Part of a small language model's weights: rotary positions, value embeddings.
Each number is 128 + 24 x the weight over the matrix's rms, rounded and kept within 0 to 255. Layers, rows and columns count from 0. Numbers have three digits each.

# layer 4 attention output (transposed), 128x128, rms 0.201, rows 20-42, columns 0-127
125140107140111143127167124129136133085137105158149158148144132129105112118112165102118135101090151100146122131160171115104195149150165117135159109129104125124156135148153122104103095102124106154145139161101115133184136122121144087087124121134124112144132128109158165107109128128124126092131117116101127088117127126123134132159099142117152132146094081116112119113129137119186127158115
090090177096139128095100138117137123088090103131127128162082131131128097180142129111119118132123165148124104117105103139111144163172133072146135140112143136135158090130119115099153080094132091124122155133133095155124113082148144206131117117156101113123086132066187172120146112132111150145143155112135131112123151170124191172114143113131093102156125115158115139141127121185133141121142
071108165117151126078124161157130141104142103152117090107138127140125124082155096130154140094105124090137126099147164144155143143103108148118141118129141136128132185139119130139122177126107137145135108139149107111131112110096158129118123113089156123152140140081133088100167135085147155120110121162120121165135106133144128142149136148168110130141134133108103133135146140123117087116126
139158140160096147120128143129119120136121103114166122055139134168119086116114119122134124092133150131106129093154147155138119151118108124109092108184105143161109141093145126106124143120102135145124099112119127131158139181148092091157133119136106141117140144138146109130121142142166172145085132153110114118137149103172134077135113101125168126119113101122086116120134148166155144147109
119153144080085166114114159156108107176122134145121100112109147136175142097126125138143108120124128144134155187128147171106155128184129109100112158085125122118139089147093123122093142127138168115145142161135141068065124086143117103123165157143172149092116135114144183148109159123107087137117123125101141130131135113124121090122162100128099165127123144161092114075169130114105107146145
148099095131108142137148148118105147144117141150126094119135086116113122127145155164128130124131091135141125108149087084150112089119120114148128127129151131107145131121121095100141144143129190145111179174119141120164117114120119138117154125159095138195130140143144118146133117087128087105139151129193152073135140149096149098157144079146120084174122096131118134116145095129115138118102
171133148113114129096140120120150078115174123117106151131098106138072113131100111105154145165159096147148113140121103103137122128147157118159100126135076118160163100124096116140149117108145112107148122154148123137134113162118138105121173128086128118076088125119100100090128120154152143140105157129106123117163177139120113153112127137142169148155147183112139128105129157147137139084148
156141169111163109124115117176131094183123100129145189105084139099107131132144082125172117099137165101110102138143135153105088126101131118086162124096120132133118151167103133135140119106099103163149135139152133159089145117133119133149167117090124120160119117100116115085094111151126119107148123131106126129159150130138151138136131172111179101096116123135117099143103099143125125149194
124118179109111138125098159118136144135128095138132142080145148132133114116130143117174151105095132150138114120122130117135115111143126187129080136149107135085116134108123151133141175126132122128096136168097118172140102123149140179094129121113127117104128116112130135131141098117095147154128132133084151175129098150152133130111120132147086152114160111136150083161156110141089106141108
143179084106094121139162111171211057120156122175069159124100136125146155103093093130128142114089140135134163120180102110125120153138139136105146098095116134117128073056123143173122151121087084076176146093124086104176110084133133136087122094178134112139155134112144110154147118147116144102127189097165122155183177157133097139107112125198175116132074174121148098099086118163142164122122
179191121144130105123107114147139139126140127135139149100129116088137153113126060117135153131117140124124109197114121134097162121157111139155061106138121146150125125128112138106107144116095118080154116119165089149092130115157120152165120143146123166103139090123132168155087154176119092184118125112078116065170117136134143119144128092105085176131121115185120125161153141098051141121149
137112118119082126145105131153135130153149114120100131125123128166159137122115173091164101139169124116102123134129106135156103164136148110103120190109140127155151138122112159127098146143128149183127091150146151137109114121109137086146164099102103133146116091136133098164109148102156141127115145124134128149124138160105096089142141175147095094123157054095149123108116158081120088109133
134123117108127124141096147117160142123187095098141137143100120112106159148135158125094066151122133153142123149104137109150131122116157113066121112135140104137103152121088154119142132138131125093158139152136115114163102158123143161131166038131129165146121137140122150112099097113140133086143148126157146120113129085129151133100144097116064141132136132118151107177152117171075131160159
123120129144076101116103133166139150113111140110123137156149140147131140118096121151105130113148121140132112076080123122115111139108141108149098112128113138138161190113153088152124149126110133153157162149150131165183117117140171099090143158160143058125147146143116124135150098096133100099132140131116131099102106140111138119127186085154113100173101126149089122166121159127096115146123
071099119124169128127144150135111151129150114135148130122084147114127094105169162159141153112104125140142104119115128136146081157146121119146162184106142135105123132137169133123104125088133101122136132090174159120108142113141115089141109117117170122128146136146138131120150138147124128147103123162132104079151130175086119105123131069147152161098130106139159108128144118134092103110115
123156127054098158137099094120122140083099109097119089146148123146111110151152147108154159150127137167109115106112088138122138126128116131165114121136121088180132080134133161121113180108131099134140127097146097136106126137140165150167123127112159111164159117142148133081124149129098125124121110160100166147159128127124132135209098148142142093113133087115139122134133093148120133165116
160129138118132132119135158127167123155141115125135110168164142169118096075144122138140123104155135071097115166103123083125125160133140102108078128123117163119089086099124142123050116140142123081122124128120170155144141133118123124151102124125114140161112094130186085135129172121134150103139098173116143116173170111152180118123146103129118197137101137182055129130097176089118127125104
144104171086137112127060157138101134151100161150153120099141063098107136143140097102121128064147127150207102117105143144117098131126138130121154103102153132153055151107113102104091130129158098146159108108140170173138146089102081107122118131122114173134124130137125113095111164098124104144111138109141172132164114201156174151154178153093134116101170105134140141162103111136114160125141
130137120181101157123142100114142113127108123120102112174090124129135145180137166119186111116162071110108160131122119159123131158170150126140091121065107127117144136120126110135109154115125114098158132094106148128132125094172159115125140166133097134133151129164125145145128171140124128107133141118092092131145146095139138126144094117141138106137079163124117127134079131098113129150111
099150088148103133161091146121126117163129145094115142112100174123130160107159136123109157137122144124111128099109132146127128148146125151136108111164087114146117124118132122113092124156160122113128108091126139139107110160097072122166144119148126096095180136119125147157142145128149135090155129148127120122120109159137147116132090154131127159136178127095103105144137155122116119101118
163087101125137103113118077136148135146118180145128090153118141112150135096158086144128102158121120144105121139138108162112094184146120138076131140110150195096182133128122149107104140104130132139159135119112064155134151162091168079133122119127132115142168086126100131119115138179130099143192143150071156147148113125124112153142131131158109141137145095056156124148125112124093115097105
173144126102156107155102135136127129167100092082114090119138095123161089067135153158121106090124102186085166119136115124136079152156115096130135114127147119129136144188151094151095140110104165160168156124124125132135116145135145148130119109087131138115075146108123120145185150141122133115130142112163134127103113082120148139142088113143114105130145165122136138137115118126136134153143
126118153133117126141121118100126129144113107119144145141196128138137144117157128121159146115110160162145091120154140117160115152143100126130132119147183122153159110095146138139117087118061095161063126159125145124129084121133107074145192115151100148147107135088097166172145140145139141127134085107157139167164099109090119087115147125092162115110152108122107121114096137111110149146097
# layer 4 attention value, 128x128, rms 0.248, rows 21-42, columns 0-127
162169029128116092145129120115133120141125125142082184080108143141141132101114145170138132149169156143153113120179143119159111074155089165165141101149169159206129149123084120150074151081098136133160072127149116112090163133139119079127122170136153116180141127091112113132157161136149169129083090138096126155124150104061115077093140122132141124113118144143143138082091128145127194139084
153125131119171099134175096127131122129187165075143164147138166108110110144095135108125143136146161151144133126096116110122159147124154106123118093115121151142111092148121155103143130136078111116111123063088117159176117173170096133131091140175127100129117070160109140146126163141103116110104110107165085150119150161131123128108088098118114113149114125141165140107138115084113181167123
130105107131113110121122110133151144094144134101133136136147110131142112108120172112110150107098105080110124104092137139123108069140163147154197126140106125151155063145119177161131136109085131087163120162117169115100127103110161115115124126109173080136113161126130131113105114177085128108118135119137128131132164176136138159098123109103082172126151134146150172136135183090123109160149
095141090145121192116151108082121111101130172075142137130194116109133132164101116122155168127127158170114112190121114070143047092123197167097169111158085141166074106098149078084148072159136089111101125118146101150221131141122122126136113136104094091110132095086128140149083142141139173140146107109125132098080138166138127187130087100129125105180115123065143137106170165178156189117149
081124133112113138076152137104158107139133134149126135129135182157160102165107139130197097134123152156087120141112137136090185155129174135108159162150114126128133115092126166137109107115146080079131079108112088143111118098116106139092110103120143158091125138126147122096120181117111126134104106120115154177150126094160115168135088136156128159112143176126152097142090159106157095146103
179114111120069127092114121221136164108128122146106123116167144149135091135109140102181063152144166149111121106122113144144117132152096134102149112107145152177156090158105136077082134113140123103121077096095145179155137102112110146157100131124104139153153185122128135087157146070110150104159078139149137207086129142136109125111176137142127082116159133104155119152139135120113118166102
061139088165128121126132120128143128124179138089148077162167138167119113106109130133087116139147140153145118131098133108144114131153156127137144128149160124132129133101189090138145134113104152100183157085135089053138145118105115072136116112172139079124150109112135104159093168143097163150102139145116162121165157104095134111071142160129041155095104176107137155149119162141139144091086
098124127158170153137141131136125126138140167108117111136129141109128098131154112111125133144154117087101164140112145165094154186135109077131109152111147126152091134125159129104116121129120163149127168087148131100119136131147135047179096107141125149159111126157105123140120151149163098160095099154137122089078115102120128087174126102105148103127085164152101179119130080118166149091109
149162075186131112145158094140175090126164164117116126134124072106107197080080123039137126111098071095177151165098086106079109114084111131106158086104099102143182085122105133155136092125157117043156157099114083128150114147043190108130189142207159102112126076078108159102155158193092191103070195091129157178156168134159141184123091144126187157135112164096106130146060161165108143142174
087148112146134145198145142112150104151135145084106140121097085113075127144123140132103081145153115125160098165146109147063147119125165097072137157097136078111101154114171133146133090121126118085154127172083084105102125125136127092083157113143121093139198131086084118122161159144166145139137157151087169182150125136158123172188127160106181122144066187097117108169101137123071109169147
089161125079133127102142096157111104125113164111133088091164109086130141149104100146114154181103108146173179125169126092104122127093118134142159147134120112171137105174155097115136089145145144086137146144094120117067165090116139110118170139140140165082140131051157156127116159138129101177172130111141138076135121139172154127151135088097134148144090151139091177096108128138112122133124
153117129117124127153126149090154129140166074130143090132126130116098110117082166095126087138134107156120126148118127123143139151124124111092150115090156109133091149119129143158153122104151113126127142140103116132110124090135131135134172102137162139141121131140154128131124109122095096107131143140157124115107133116130172156136111112145109120122139143110128122150130157104121109146157
151115153142103144127103140149140139143142152142137160136150134143118117128127112149106105080137095141178117114097119127142131140095129110125094109104111134139141130119149100167119134138117137149115137177131108162149124114139150127125132148130127074144153128158105128139146102125138095116160106127150127112107129148150121111122201118120124092125098108140104127104149129113120097118138
109092142139150151113139145137116132143127122109133122085109111122112096089107160147117139128117131154143136145115139125147082124114112106153136181120135112098134126133149168141100126110135110136119148112121157094122138129137126137127099104128138140141141113132135144106162167163131121131129143148125169133143124165083108119136151096140136146090133102159119121136145102140107084095119
131121148072112126169104087128087157089073123144139095153172105139127114150159165072136153122135127141136166103112118135101131109134114135134107121129137078175127116100146116127123141121129139121160114108151107113131139141132164138119128122129145136153169127108145122120111100139111148123124137170131183153111131122124150145151117110155107106132102107128153122165121127154115104117071
139107091128135138119150153114164118149113105145076086138161132178144122128115091122159124134131123087114132166124144073135122122135152118132107116156136129114104116081129131108072119154082145067143147141113164146114148152132098107141110119137081123162114109081160122118137116144142125112145112169136146132144160129146156140110109124122159197133086128158103137107118183141099130141135
124107144109154136120084139136099130165150132128123120099145100087139128148138085138115126089133124187184129132094157145134070138139141116098136071139160105125079165090131109105119090116147152136136114112110153137131123131100113109111123115131100158134127113128139118099118135116142104142112118103128146141186130167171149152114150198123159100111158107120136159175104122139108156125136
101104122174107167116139116127143140141094115122108102179095125155129105167173153131169123110160106132144116125129150126091149139141187124105088124103117111109135141109111147111112160142136118137150126158116129118145144093142147156125123124124127113129131101136112149121120161138133118137130125119083117143132145105163119092164135128124125139127127115145117155099107098124103125117120
118131113130112142125129112134127134139146134125144143103108148110122122120172124136151148162146111115138166097122099157117096147133113160098119127160136142136116119111124139109114139121155138117161126116103109141115147152102075126144100146116125102126140158136148116128142144104161122100152152135137159114107143159127131105137111124117122137136128149108125090168133126121112117090107
155121100114078108118153050151112133157093159127126117148138110118144114112138135144129093166101109135093146167127113151098096167124109103146136154116167197095205129128107184115135139111160138148166148128103101156105169155130167103109115158134122141110121080110119145114106067144127094128168130131089138153138097122147119166120127123150125115135142149112135139144116136124090121102120
140128098131134116161100127122131135155117102119118060102165139104172107103135110153116100125123132146117136117136122130117123132137129110121145122121150126114157111183158112111092127116108139136152155161136146107132128107083155167152110162118145130138118148120096114149145134130122110119118109115094134149117156131118157131112108107154135152129137151152149137096145130088156100137140
153126143108118168147142114113121139155119113136173142133168124137116173144150132150109137108096126109094112110097099123159114157166105140105140125120176122184142110162147129097085136137100089168089135138121111114100105139115118094131126093124110168143079106110119181176148109158136126109116101097142140153136115139107106105134173118099151099113159109149104121146107159098135151178111
# layer 4 attention query, 128x128, rms 0.235, rows 32-63, columns 0-127
135148134140126164111143117151149171131119126132141151152082162141082123125134130149108085129134137129131118103141135152101098154122122124082095093120106103154142156137100133176127153154111116135128138142115144138169140126109162146132073071128107137144102113140144141139136120130107131142126136125098137115168112140128123138138118096142098161097101123146123128183140105115108134117101
155118092107118107133155115123119077122136175166135103083156086110144138122127168161169142118115067156127135182135129086123164107137114156116112154155124138115106115131132123121128102118168136122118148129093115105135123080164101153130164153133085139121135133156131118163155158080152102134115179118124139164105141114142143087125154113154151102144110162108141127118069139126123118116106
108134112093144073092123117167103093089157146167132106121118111129143168124149137152166167106100123133111123122146076134131144102161120133167094166115157144147123134114120184112131111129147154093123125129094117118159075100148109162107114149125114102116138124171122113151089130135134152139113128131149118150145118134121121118142140128164145094161115149130147069125098122098146156123148
132117110119130140110153140135136091133120157156130125104135132131127138137099141121138116118119113138119122135109149104131146113128116128139121139126125116132116110119130128122109148100140138125134158116114125146112141100103137144090156112153113116134131127132159117144143109110121115111136160129121148149135124136143132125131139139121121115125121150114153136142106146159138123130105
131126167142110112109126119097134142128136110135117154145124155141119126130130146136119161139157113115154144134139142127072112115163154080127154155126122093123122139112157130117139128136083143159121117133120163106120135168126121059137137127109154141107125114124138151126113143124110143110154106102106094086124110124145095155140106166136106103125127141121086156128154123154129121144131
104117130135135123117123119142136129123135107101109176160105152136082140171134111083135139139160141099148111121146124157151102131126144101141127121125135138133136161091136135112138151144129141138097149140138142117105138148108150120139093116096128105097144121138140135100072126156100151143130120129121100079144114128117125126133130156125113159120133098126107117118146100151132161125173
121163142100121134143136141104126141138120091125134125122129152129088106139116114129113112144113145133127111110136105179118132101113140136101109130140123114147150140124129124107132111126131111116145096114103114134145132131111120171130121141131160132138136127135104113130137134146143117133133093139158146143167136129140148157101129115100102143114150102148124102136164163125126125111138
137122143093119122147181121103103098117143143150136108134128110124094139113133134180147128127125130140123132154136093101097147093157122150116131152144116114137120114091148134107125121145125109126118131122115123149139134103132091149131144135151097126156109113133132123172150134102124131115115163134135148142143148144097173133141140131139099097102094136134136114135102141148113129124128
118152168127106137149128128128107153116103121141099164135135156137132167121123143121115135181125145146156117099129126113133102102147139120098168084117119130124147132129094161138176138173122114130115106157132132110141120143146147144132086144106157145135130114116122113089116114102108102103157122130134145106152149106137121145138100114120127119101118111103128145163160112097110072138120
111145137143106129132155142102121144133104085117137143156125128168096090167116092128122124181145171130134078111133132139169103151111114134108111109125107109158145133123134098096122139126107102159132106157142128135110154136099115124151124145122126116160138129106152143107120108148114129131118118129148164132147144135131153146104121118078113156113163098113095141129135128153114143131150
131110135129130149145095148111131149104110135167106106142090140144140188145138169104076122153121090112159085087101105168132145110157117151080118164150084170106169124141124134111128084175148094148152076131098125101117106114122140163139092158103177150147125122146112105100138133161112160141137144145108119129137109127131094108157128134161133150103144117087112143160116132107116131115123
128146129164133146147128123121146160183098094100130130125117149138094082150133137097111109152148147110118122110134152166139104111094126123112107125131089123128133138119157117159124110139109115138135121140135133131108125116085147127166111136146137116101153134096141128154114106138123161107148131114140102101133121111131122149129115136124114152128124137140111138129165123130139127127131
125136126130117116121137132134143140119111121143129120132131152137082144118090131132153095130102153130134125122122117153115116132135174087122123106101137114135173141108106114147140110139136124150134116150120144132123113114127102158133116136145137142147109139144145131136131088121123102167146150155106120134132125121102118137144117120120121150118104127124116143150166152091126108126117
134135083153121115147120132104137143143120097154120155117143126123109093192156106093117115158151137121137111094136162163121094096167163107086123118125107093168126167136145083153174101182073152122163116104113125144104172177095165124144079136096169147099132097113095161103100143152094119119164097143070119082166105109145101149157108183113096151123136108110075152141184090181140123143139
069134103129124122121133119136147145141148176177122163121161089139145118182174105164123109141039132093115135090144100103088110163121174160185081127081148131106146079130139131089141141147137096193121132135084129139128141147152102137109133133125132137095149146156118089100136122125175185145130108115117104102160125135151096096180140173127169081142135110105109113082123127096135190092129
141126161108135117139146142147129143131120097108128090151127141159114084154103123167081110124115135094153156111107116154114136154145139110118079129151119090097128158091109136102158170127115114138153126159189118120129113165076143092184116102154120137136119083133141140098122097157142178090142148111144149174123135080141101106141126124106105087061152168154151113149141098138131131173131
116158106130092094133101148091156099143105120117142140095115152145092181135148131116087137155161110124137096090151104110156102148172144138137117109085144085116095128135168124122135135140114110160078129184178125115131106114118142142112165128093136119124129162105137114107102133162149073114163109131080156117076155155114164152101103186127165154157163125113131144092135144110220098150156
118178134085100110129130129110143146113127123109173130071079116156136088156164136129145141180104096137109143138178145109122103167148109132141119204123131146090093166134112130105143093154127144143086158092081123156131129114140136118136162098107099102102167135119133152178127130096126157169178132156119115120123137062192072105156149121132105100158108140140102100169152128137113118121101
137122104130092138118158108167121190067062173150133102139135148162118085126140148151114100130140121157119165163127120191124137155150139141111126152109107118111113134103108100098164101152136111187150082164085122145135171127092137146087114082162114143110105138113121103129128135121127140119130126070110149148109127122100172128131122132082130123116143144113102147157149175082176113141156
122159134116186106151096177092104125160165126155133115122061132199107157136117115121087102121150127121124133114150086149116131123122105094110098116140074163163120151136089131106155119141111149176110151141107130100131155147133157157115131098096109151144151121159134135123114156152109119106192145139132125095052172084138121100114120101147171166126109132088156103074123119162165150141116
059135225147130151129125137103122143133151189133085095107129116143122112123125139129134099129116133119146071122069171133159142159105130183121161084154104124101125121128110163133146144160116120114116128130119131114174114127150107124159102153102167138077120145116146161141124091114097067144165135099174157140126148148139089155133121114052112185096138131102112145159106141114123121095123
118092119136165138098174145126136112148154129154106113105114114159052137069132134122111117133094107102158094162115156170155124099134132120127134141140172129086107157149107146159117143101115109090123146121164104101139113186161139159137097115152133158175096132110140155111112089123137120136133143098129095087112160182128144161093105154124108156109114129133122141120101116117135096150121
081086062146144088154093169143114147098137111136084082146114125149159141152112128111127118117133089146119135117145140164129140154099166099096110151123102130115136175107108130173121108142126131147134138172121139134185145126116159140111147166132114119151116144160093116109114146120117103087142121139168139112129137113122095132111132131109120183128098132151110099103133152101166134120149
135110119164106138160103126148050131152107104162119110133154154086179137126119133136088143139129124156127150113146144116115109121111101136076106126134134157123107092124124133116125148126115111162144114125130118101082152125133143137121124111150132109115131155083166138130122133132126128108165121183052121090156125142107163140152159135123179118171096170079151088103142110155149143133151
167142095094075150146119127156088120167112141124106127163135067103157133141157123138147121175124115149151152111132116150127118117089116141163124124116120123122112125120137133132106140125106182142160162092135101103122107130103184087162110127105099129117121131169117122128128156135102149139095131117139117126146093198127096098148143115122133151160101117142128158166099091117138121106112
124143113153159140089172116133135121149083146126085147131101122104111099140140135119153137071103121132144099152156096144109105116129106146157120088149096156137135143146076090146172170136138161127143133100132147152136084121137092151109098115126144131132167132113113096146089111146189138130128159147138092132128128145124151124118149155173161151112127073114097120161145124105181079131109
158097156172162152113135127101127146126136121135171106095139144128128140085128125156073113164106084124169157139132139124110149099080086128128106123162152121143128187123156125127160112162102095118105132138121123145119166099149123133115142087139185118141128108132133096116118140049152112109189149097140146102097164125139091114118108144140178126142128108167129141100124093106126114106141
143134152164082143079106127120097154156167097118163118117140088106172126111111133174097160129123135134104171127087114065111162125091143118164166132126157106124123159104073145141140148080134100095096126158119161155143133177106134062070153080143123196099135148162156101073138109135152146132132123098132110086104157078146134145101141151112113113157128113111131145138130146164152139174156
099112128136046124075103148165159187160171137080109161113117170155146147184137111084163126125106123110107118128153120120144142133160167094140096208147108121124102134099091101127137115179122148109080079132098110114125139193142096139111182131162150096128114094108122122190112152144141141137135131129127129171143087114150113106165183156116069163090121136113120110116112110158133121116134
106185138162130106126168099125136105118143101154129153109146132142110105120157074172120079116134142063171088142149153114096073125207139124117099093128099138107108133158102116147103149156118109108181114159062093113152162089172152152095103138168157134103186063124127136117079118137126104178174101074076142131185090218180116127156122072142114173107113136114139139176179135104141111162102
169126146082077111144102126167155150109140123151146099116120150127157149088123110163111089101101155128105178142157142083125139134107134149164104110117116195143173092116083146157133133116127147131159128134123115136099162131157153094104153062161141136125154141181131109068127130125129139136129131168156140106066129115119126108126105150152121136133090121084145104121122088150120120111130
082155130093154138100088115157119160155139086091166067150084080116157114061122126171160147159163153126106166142117144118158162125147133121148155205163128107133160114149069118141128140133123119111138108180121170143144154125160134087095190069098130159125092102106133118095139116099144152157127126154119137099124158083124112100116089125101121101151139120100125101109143133129144112141190
# layer 4 attention key, 128x128, rms 0.222, rows 32-63, columns 0-127
119158151161130109103133122138174171138074101112143172163105196177142113141121116101050136127160150076121160130146171152136129145121170118090137092109120109159125133134111103153139167128072118143169130122124127144104115121095137098188078111109151139135161139096132152141116079121063121109138133105098093105157084131124140217137079135074092166123158132101124145135184115136131093132117
134103119124115155153098153128115137163154119116146133141101116129155124087131146152175154146141130197100116092120086130120125109089133122166147132159154141116118110113131141124122150089135156092129115120157140127154152129104087118075127136133117154140058132135135123141147141122161132109100113136155133105092108124078137108093179131127135130143149125152168142063118107105138132128127
117119099120125131151125137121135102124142111125126152125136105131149141098131133149174157110112106161086129112102106130137131122109121132165125126139177147108091100129125168161099143069148142118098134099135112154135115110132107147102162116152123114134120133129133105152139133129164113132082119132173118145079155122121150103113162117163145102174160110138108147087071132136149139132134
146115125134124133153186111134112087124166153132162125114133107106158145112110139159160184119093101132081132148115086110121158121117105131132100182134146125109107143110101124142111128126143147109110107128148152118149069093150097144088129137134135133141101164148123137176143128108133121154106169133144162125112139141106137090097161117126131106127114115154155136114070141100129140129124
125139139144133108115093115119135131108109104160150152140106174169125150148129111155113108133148145106146142157124127156089108127119134122102153150125113115147117123141153109130164126127099116129147138142140123082093139130136121099138103153107194117146124119099122153118117119088114150076193138081083158091117107147101087158149095143120112151133138111099113153134162141151123143121122
123139096150125111114128112101129141160088059119110151152150162171125116158149116121084109116162160092149116155132193158126124107124173106078155093129121124140078144130113091136160106154108132120146136130119116140136139175101174097140091135140152127096163113105148165129142086135075134093141129101095118127189117120118095144177064138086108146157113109110133158135184133120138134097144
088124158110162159125150116150087073107143121133126157135119158139139101138135098156103139112141113140157106103134118149125123098063122168126095113152132129106097147122137113157148139129149115121074136144144129123150113104116144188154114122117126169100119156110116127137155165125149102174145134142126157138106140113133150130116155112102113118119127098119138165139104110126097111144112
095116123075115167137152164130101079153134168124146104089151127072146121094103148156177170103111131174084116114103083111143144112091098153178127168126166167119128086114115151136113115086140140110114123089141145084149079116158096151108185123160104128134087153155112087192151147135151123156105163147144155154145172155128136077103166093140106065127148147162122153112068144097136164114119
143142137158087128130134132126143199134102102138117100111099178173119129132115127123066101164110133100171137134114170164140097097112134080098134131148146160185139133160106133122119122160092117188117126144148136134104156155124147089178127137131165102150145122110134121097114104102098131111177106108108114087129123101126128160182091120107099110101119101113097152130204105154137126116114
125118156120114104143145127138149131148144110136133111116144149134132142142153107127106109170163129125154137173147159122130094123105143098098145101119101122130126121170123112115124130111102137139147134148147118155133119144097137148168113110117108125118157099137116167097089132150116127170107095129076103134129103108130122151167114126122110150080139107119088137137186101141108132102155
120144148131139072134113133111137092112104112111111136137118161146103172155129119128113126129108155165123148115128123137135112106127144132113132076126141147163121120122118127123156139145128149133124118130090139153134178128160136116137112132104113105146132126115116140153121138099125107108167142143078096141154126115123111154139140090137118096162105123150128136116159153139143108081137
135136139157146147120121085123126190110090081130077122117126159185112120135137162112086119139144164102155151111128181149139092127150139112083154104144071149151127167160138150103166131185111100116102118132144125107093167185104161081157119136110138148103183104084122123097107113110100149124160122092128122074136104119158097182164098132094105166087120113137100106138180120145135115154125
147122145111096138087107130109130138143156100141107123135148156123120114121119140108130108094123140129126106125141132144143148113102115130154149142107177162142129170140098133084104154078140139139129112125135175132134162107131121134134149126100137116157135152123140138110117132098128140123137104135132140129147119112129132088165128123120147106121115131118115115134131122137140131153125
113149146164147124121088097139135183150057096117110178157090212147142108183170110113060059145136135083178130124152219181142126120138125078055144102138097124154141164169156133185147120134081116157129097151111138143119129150118142090155086118126134104122199092105155132117121130132097143088141132089050119100176068093137125181215065131084112128091087143101113140146221130155081092138115
126152112095132117114077140108143130125154106168116109130092114102127122078102113090151144129120148157137160122133107126137149157101133117109159110135152138112149120155120125107149144117109138106149109169177139119093112095097130117137174154131189124137131108135146108130121082131122137099118122136135118114139093129136123140135114134117094153115142129103142110166143146154142122187152
132150121114126133120165129129165117148146117136095118116118142133158160128120130139139124152138120152163150120101127111161082131120148110122141097146093133130105124189108123120118100117078123156153126145109134141128158139108148106102130110085161138090140153136133130113128122136147132110124087122097120136105140152113135178135121123121100150102149080124131142153183103103094126124155
115126145165152166113127122148143151110151118088164146162144113162108111114141137120124121119134078116113112142144140109146152112107134123178126129121122161081184158174167141145113141114140144131176144141126108127115103116120129130106079137145111121106107102120157129088158132138113108159108157084109093159166110129113145117126128142118101130140144109086071101096147136099144115094134
106089130169137110108130119108147154124145120148129120122147110160150121134074091099118165141179154127133171121101118138104148158116130147110152103119117127157153128124132165181125117105132104080140123167165130173077097127134121085160171136083150110150135102079086128099113139128160142113100141115090110116115180135179155167163101156100131074104132172097132110110123134135140106107126
109094117155148134140145149121112143089144119117117108122103114107101145113070162129112146109122160147134127162119133116148097123149100153110125106095108132120128105119135118158141162142135101116146120148132146161133147141121151099137128164120103084090119119143132132126135101186168158145133132127137101128159129132147107126086146107116128105173142118122123122136167159127090121132117
138131176138129108114117109149130160083106096136102109119152123139087129141136156112123175145122105134116132153121141117142096128113133152144139144147140090085080077153118141129142161129118153121087120122131157144176123098140121110153104122131148091134108120119104134140137128141095164136094138114085150127136124204154113144121109128126114131133126132113132153144146135114117102142173
125098121149127113148117107106085143112129116119150135140131151159120133146109133131112114119115142171114118143131134127133146141109105129103113135114125131110155138139109155132126152160120142112123138116084119141123113144158118137104121065137095151177098149132092145114117138134169129157124139174098104108166138120152073110153118123148149108112144092163123140113077139142109132135155
177150107103120138120098114158152137138109105083118141123094103120142133160137121148136147111144105125144129120081104125139079155133113114128128136090103126111140130125117127111141085133141155161150128097148149157081114108143133142118101133134127110128136140153149143158145126127119141122141136133156143141168117119150104113164127121143137082127120123102127133127151139136090110131150
149113168104085146109117140144107108134142123109138119130103100119149172129127185118141139133131147139070131145089148128150133110160160167114122123135148097145081152136117134110115131147095091118125124102119107135118149112108114151122156134110126146088132111118167118097131122158084123149151172100138092112132123121128140147137135146115156086158161143118105190183103093146076147136108
124120133112144134126146127125135101074149140127148117126124144102137155121153116130101145146168102153105140180113176099116150121141143074122121143112109165096136126114156108131118098160127112126117151141113118082130128135086158101118152093137136090159137112145119082116139142130110090143164144123151101158095127139104106168113138156135132132140136158129147111141092134110147118145133
139103108126184160135081143106111146092162120170116144142116126134100125124148140101118131132156149091145113100158092125147122152148111171093150170080136129118109097124109128159149089128161128131112136134149136156138123134151098106114129143157128114101109087122127094099126124141144091114146168188144107132124112120100131129097114127138135142125138134104144109140148120146122120147126
146085117107142113141182167116124128124134093114131090150132089130093143147091137133143153125099110140154129105117102124154166110107140130124128107127147103145092108077111104113147138117134140155175063141116136123086128120138147147134130117097135131129134112121117112100106093124116110125078145147165169145172177123153132141136159132128139130104150156141098144153130149120102169133136
102171127172127142150130133132086131136077115111097123114132159112175119114124125102127142154122121111164143154124145129106109151145130148089082108112137088096125121110119162162138138169154121162135095115126154127136128129123129070134130181123174118108120125144123136107143137162115170123126132074137111102125123134115125111139108136139076120108087114157127133163160147117165122134116
091115120112087169153098148156133132104105081150116119146108137154143162097108113145123122090132107147125174116123152162109128162112147145121135115131125110091137099136138165081127147147121141112138140176172146145106141115142116137134114152125132126164127123115152120108111107122128135115137117150095140143100133117145114139142147139119155144153119149129102103124121100129097126139089
090131145133113175170131113120112177124101138126163088115142122112122127161148128141133137123140132134111152142108134142134122159146131127128148124122114138120103153131083128150120105096115161143078132130110156149161126102153152130114106105110111125124112088098126123131117138153133121154111120146151082148104136122133141163136108095145141116147147098132141142095110106118121122122129
123123101125146119139172123139108127115136153136145110133147096154119144131115147146123153123133138126150119145124097129102117127129126136096111148126133135122137072090123104109130123142094123118140127141120131101126148104162126090134117122136152125130114128154130145101097111127138131138137143130180097128126142157151112120116147151138144111114107148105147136110128111109139145137115
086193145139159130132137173147096121121127125115106162132110133125141167124157149098155127129116089149108127104117163120135146143166103123078104150160136133139114151127099134088109126151131153112145139145129132139069117123098147108116126111108114136105125120088135120099112130145118133115148147140107117118130109114126158169145130115115140135145110163088159103086134125135154127150140
081140138133120152097140139110109143116129156163074151113137147128119118179149110130126164123111116108135125129111144083125133117159184136139101046127162111112131124120153126128162150198167145129119126117141137117110127120134123136124082138174121093102136126154119077100136094116125114127181103122153118131115142145132163097123137142148111133117125143128087132125139116138111160145110